Weights of a small transformer language model: width 160.
Each number is 500 + 50 x the weight over its row's rms, rounded and kept within 0 to 999. Layers, rows and columns count from 0. Numbers have three digits each. The size before them is the row's rms in percent of the matrix's.

# layer 12 MLP down, 160x1280, rms 0.0483, rows 0-159, columns 1152-1183
104:576533474447453528447539534517573450517479567514439564466528558544498513508488553556575507510454
104:518548582562486447462374523438445437552563378485562481529568493500520505376550483461499505472373
102:549612492499502536523429492550444517504518462542434451495552461463474488426413526508552455482512
109:497465546510454442528504584561575516539592557513504477514530530435553503490519593590524527450422
110:501491497606412513577459434399537555475531577525431568489485511509599521549527539539475582454522
104:528534479443616531515505538534455473493451564527557493534451574428661408416572541535510463478496
098:489447489517503504497564556458564524451474506445566508420620520459585504566547457503418590501504
114:445484533508441517557467443568383470560509471358470545486536422558551487452500498525461423480480
102:549460545502520529587468474527456496473475451569481549526444489420549460551453426409532510550551
098:535460568489430486501499537501512511492494475398579560553478517477561499528535580412584419552443
102:574502567521447575492446428437524447489447506399501524597492522551577458457458502541504537586456
096:537541378524490484519505514555483510504471565393558433530620486502572488451503547485498504485402
095:414503508465518488593472541602543496503490482503447496509526459502512570472451436576452612487424
099:477491497429532594575596523442557511538447433459533553557480481564485533604522479446403438488498
092:571435508504430485527516515437441414503389499511616443474438432595454573541474520504514513502587
101:484438507435497507568525557473584560698457491514476507447512545505476507437479552496439511500447
097:544527554459519533514502508584530481495509425436489494469474492447525462437435463436545514476550
096:490439486385512514618473641515467448546559453405491414429634503496522472454505494442548412496462
100:446451570462548560533518524463609423536497498578476493435423455475522465381441486570467461542461
097:534419455508639552507560533486527530497514422457558481563487464491580452453518552475490481636521
104:543587478525519455487535512575522595544558480416468528477470450455536509435564552553504422472584
100:487380511632517539463488524442455500498641394457425558536401540481581490437458586457539502486514
098:400469509396450526433497502435480523550405481437544511533491428541435562549416435499463507615574
101:536450509540479548512512446407503485354473544519481528539500571454453397484533474437478499458519
094:530553560446519565492573504428517574558436429499389551468447478537397445459448544425477554467429
098:437552505529526545412450475550558489481465466462573460457419559513586540546495437452479487549557
104:388491511391418558550539539425496491452601488493523527584517452556568474452513514456555516533530
097:487563494516491523472434498443447527471543569501499572535404541510529525551515475585559480460526
098:516426481537530570459407485477494505515436435461469491565501471534557533481644473556512518527497
100:530514389518513520588499496476473509496532501575429496505574578544565506529420477482446478542446
103:575500446502469480509490491516498507575543524491556431515478456505547487512425450580533521460522
098:553547549508604495508552465519443491483496457525412455504538507511551485499531535529498457549540
105:520548525455544468548523590430418543540497483504487506581514561501555404477457407538446472443482
097:572553505551441446551513499483456524518503449487511516447581480527468419544551491461472476511546
099:468527489578533488477551575496577492545547468600379498526541545568523430520538510492485501545562
102:429520566454569512523429446490451543522512483499446542466500547443576466488493473471540494559470
101:587483562493629482542535504620514437565487467474546512460436577558488430482599511441475493428501
102:467470468615465471435532547544414447583406463538463546437452527473561599414569513492431465453465
100:417413468414531509358440425442525501520476599490520507491538595538553538514492457563498537483455
098:532592536468542531479500564505529492500529517512452523548468453641430363516501478604557413471433
101:523549568487501529476515620450500550500467598582472544488504494505584511442477524493587441526484
096:497483539494523498481483546489563511460536542464520362541508438455474477480529418486482531424502
105:508498447494441514431528483499540467514511537491453406518586421413474547496480482524474538501540
097:480524480542514579504518569450488564424496561534455551529539433498527517501439524492454444627541
102:493515530493564558503658424543447563486396573472466549574489458446463514554535502568512469604590
100:572442477487514484498600557471500441510576528491501474502534398362530561435564442513515502541571
096:411542528473530434539404482556494599519561521534568527476602442461597584397459500458525471506390
105:519515481516473583516411490528410470493444520500495467541570494479492452566504481467524566474439
101:542541555461509573516509496444475561479535407536497537535510546581512558526469588462454484399515
096:565492515515527470519509534461475513469510568434531478574488595516429432456499460515519591539475
096:494580493514578399424531494517488474449598568421560511512471494464453531506529532564468461493430
099:512421466476421590434479540539490454381633580448491497558421622440517502458487573542541547518535
099:549483560483459582554523531484489495495465466464415426505538507508491432451596523468524407492424
100:510485451479448545474521434538522502542544511541463491499493493528610632533430521566443519538447
099:623462465489562473528490488544447570458527650534530578417522512643562549584586567577541493472583
103:494484497458551573517577485456473417491507433489487488556536454394510509427497565476530442520514
097:553435523475547473520536502523469503631540495534407613436485510545539462535443581470509451441448
119:506525529499509495564443459446492495485460479547622473474442489534555442467489472444536468437491
103:489540401453517539566392478524505428470546413582504431603502517572532520545485523454545477566505
094:513539520582617498532457459527503487450455443539572485436527536534563590419532475515464512531561
100:556497480504476525606536512601463444467440457573486584440497498403551483473452516430510456436511
097:489517495451484510463467563481538469501492516524546435543512498518483597534500531496468599484514
097:471498551431508470533438513561485508481510550589475506538530518467422496488431463485475529510561
142:549466529465470470477546478561566539508627515457548583490501526528524494523434631597453551507550
101:470514560472587456514565520533467366442501464522542471609470559552390545436413452500501508480558
102:521490412573482462452433474502433503536505519491518485504512529454452435579465431548592496500502
096:518463427515489455526496485526498502415494518521480537531473563538529423565495533486510547443447
098:509469537589540494545586504526604491465385502557441510495539545559490498443556431450481532460473
095:571500472488490568546473443547464507496531477439545427449475500533497499457467440503437448557498
097:585460463531542400490513448503462446421404463471502430504482543448510490463495550560470406547550
096:536524484488474526548553482487485462492555441547523489476571489503516493420517538427521522460459
099:457461540441357494602612457507442429481492475459599472492518543526551567549478463391405499504401
099:508634574497461528578483449532581521455479494502500538464497507454472502517464483459613580497533
102:528482460487387473539512547481499619603449557454498541451585496508497508530537540517572546423519
101:477458466556460594559556481531439529417563523493497581456504506492503480550427533482579462512553
097:447454550490533495482496492464501409522495379482496462510498503519552474612472502481494470482387
101:506449436446466549444501503412436525471542450495442433433462495601611553619446509462549480540487
096:533435544496498554466522461565439498525489494478458474491477521531527434487474463568505412530537
094:448452541555521479473485455512531421428499393488542505385470547522531526447605393431548497532587
105:515484442477557523400495498498424488479453568525480493448532494424555499513466518538517441514521
109:543574547450491421556547480438477506444430442461568534527546570506560464443559541488510471508557
100:528458494340505558552488538488502424521582488488496502461503566475470416483591524562524511561520
104:458490469576534497500496396517567530570497557456485539504495467479539534417537487598652449517416
101:551458581468577542590576481488372398420533449547419590525569491542519474460638451454480488565501
101:464461529507551560520504499512446468473473582457437494551491482497535591461532526487472426558449
109:539471398429490584461469563491475577494493601478531483549550539534480480452569494423464537439485
100:470395509558503463476511572535479484455451396583412492476474401535398515511531502461508518505536
098:576553463491479512529442530534525451587464531592563443553512549520563514459444489452410466500514
101:555428513604486421510461603486470519425469546493521474477470574511526463423513489613528519473562
099:510585567502424453511450517508474455567550541545471412483521458524496505518547503568562540451488
100:466545596450567435464489504595489539492484501377481439434454557509535617531532540452500518499472
102:615521576504574539590467428482508507560634495585511419551579498497489561549577518460544490534527
100:473497524535546444484419501539465471546568452556471443467619549495455430516539503421627515456524
098:501509515506449508510479492489438511632480531518520476388529460534477542533540479487553451491450
103:402459410518580500417433654579487470494479440480504490470612450436478481517517484537469459480476
100:416498455553371479436579445498579480523489494501566453578551520489489484557598563430544578454533
097:502508455516431509454502404402429590617401497467426475569499581434522460532500491470472438511554
098:545465491482535468484519604524542575537583532470473543418510538530544488499561491453542494437441
095:451489358593474412450465614508517493492466484448545559511521534580523529523581500485509478469544
098:672454541470550471549521439526418509567547528515436501501484495518517585453550509513506344612532
096:627374511573451530403594585550484509554494499538533415475494509580471576610450471522481536553486
099:378511560459455464590546516485439475432568569477510510463537541413550500539481504486454453356518
094:440414503528463531539503386488439500508449525430493462472489592465536485427531376528433598496511
102:473617476513565561536492441508520434602592520494529457517484579490535545625500533539476448437540
100:574496451456546424525463529560560451551485437548505520506466504579565431497431452500492548536501
098:437518470538546417571562565531575528484460472463513460517547548540528469511470514509469604442431
100:543407533508538528410429668553520496415428453539547518437533534471514438450466537484521480475479
101:543513479560448520502609506565519545433400495460538401476505563408423434470571544467534540572568
096:475457533537530364465571474572467545455513514492541611424512501458463470492489513481443530445464
102:451427552508518456508508658421505427486490559495518457417463509507508537501443539491427477514486
102:530500524512433400529459614620538559587473517506446588494574523524559536449418505512524533434482
101:477429514487452404422571495554497572531524524408490429440429495459526460467472523497524488503573
095:456608479573525448470423526550471446549432480497568503528527501622583437460523583550514538598489
098:573464572548395503480510471421503426453535466430472447492524532401515584521577531580475436469402
100:547597549470501563474539545504531543593530450541524457481503479475575444584593498412543470483513
099:438497578467466513450500430489483500497459409512409448525497519517431481485445569476498543487427
097:504514520445479525455572527526521515476421493523582469449490514511455484415438575500492586554547
100:559474568491532579520436484576469395450465506447457493542594469559486541446457608524491554592461
098:477451545509587561466431481528496504540461473486458491492539486491559475457474571451445582459467
099:520497509545508560496465527528522427519400456551449518416508533549562464429477522469527550534504
100:386588514509588487444534433497500571444477451558483488487533423571460525507461521517544526474514
099:455505466575497458447535462592521452546460509506458543543586511449475478527521459451600465476519
106:469451453455539582537522493406546511562518452555459513525472455595474512502525477498549639513564
096:459463593540411545590468528533499481544571426534458471481516470483436574487511555498518434442506
096:411480449547532498542448552503538505526509537446484451521456432615464449488455476577479601386460
100:578423492441439528544445384541464535452547567483437489436537415512572514542451503532534563562493
097:531454509556515491509475530437525431517442409478399445525530547552544454583605506517521472569595
100:480510544521466493415458485545527478444520545557447506421473389491482472421507568527478512471474
100:509494596503509590528502471557443533516575532439395523422568515380514503517587498529495470575560
099:460495470598528535488510481455479519381471567552472492504563590528511377488538501524482507509568
098:510503517568529423556525630464532509564462556533382592525357499512516469449489499478406459508512
101:474526523457491442523540500492542591613598471539486632656594445624525507502498550559568480478557
102:491522484540394581543501401505532395492551524504542569530466503489487577450480398459472527467510
102:501461602557526504549468454497434463457588545503495467518454482457460478536514449530433460458478
098:436530414422604517438465576412485612637529531478587566492565562573517474467582505503509521561556
098:591552528407502459471498553468460497472471484531600455485404452441513461484470471571608396485549
101:566458471534470436573586549551549557436543495562567423478485447430432475517530475507521426522495
103:570540442456544509505393447422378497471456516493495486556505462517446485513511549348450523549461
102:469534501433446448445510400461553540549531470484506610445572524552504513571430583457511408544543
094:492415589523494500480542398525507461541540528447427445535460454457479489634421474528458519470476
097:492542450468447500586422504561478501471476472556571514470552469519490510476511517512522520508501
095:453501464462556526483453481490512527484494487451449486395482473424583387506533395461551527429510
095:531600494458511485460523473376478509556556549527430590530510395451401462457529518600449480531599
099:497460470473449414462476475513556486576527536492520498498551576486539396491514438497494528442501
100:553454595504558481471455525538462394487507497550560485511530467419482500436582496495530594512520
095:553528556487466590492551461520498479467443524535511556552499447496438477591456548504538487500536
102:496528487456509413554501601378519496584554470520535565441519481488542404541459507444480494451535
097:477566512558508413454474538465382464512539528557512482499502436453509423505454476495398516463455
097:457536495439505522453459577496490553585513443416435533444474600529468480438515496555382533487476
094:485541560501437505548497545540533536480487576488434527512464494463483554527414546578506548536455
097:444495469527484571576549509472430568393496538546481515525478487472491619550557560542385468527527
095:518509533450547404538572539526512557510495442506597430541531439427552577370493521476537464527500
106:435474444584438453464379360534541409479536570531487552476628566429486633566528546432488496519549
096:505580474503566546516475520525494499510443495584550436420398518493594423477586498390497427627370
099:475529413526494513429488436501470435494563574613510494539471593512453566528542516459540543512523
104:547537487550519505522491501498404488481407511492458527558428486547453505531519428455547486511573
094:529595476500493485455480536474527536483568509462554525541537542524512515488499513508490568474507
096:485470490480483537437480582488499439447496537548550510518548545511546472487514438508505482582544
096:569470505555535511467515498469484497454496474457436471464562599413551549435449554466468523566567
102:483421579493418506427458485560509489469505517502503494569476508364452450608491497533506420448508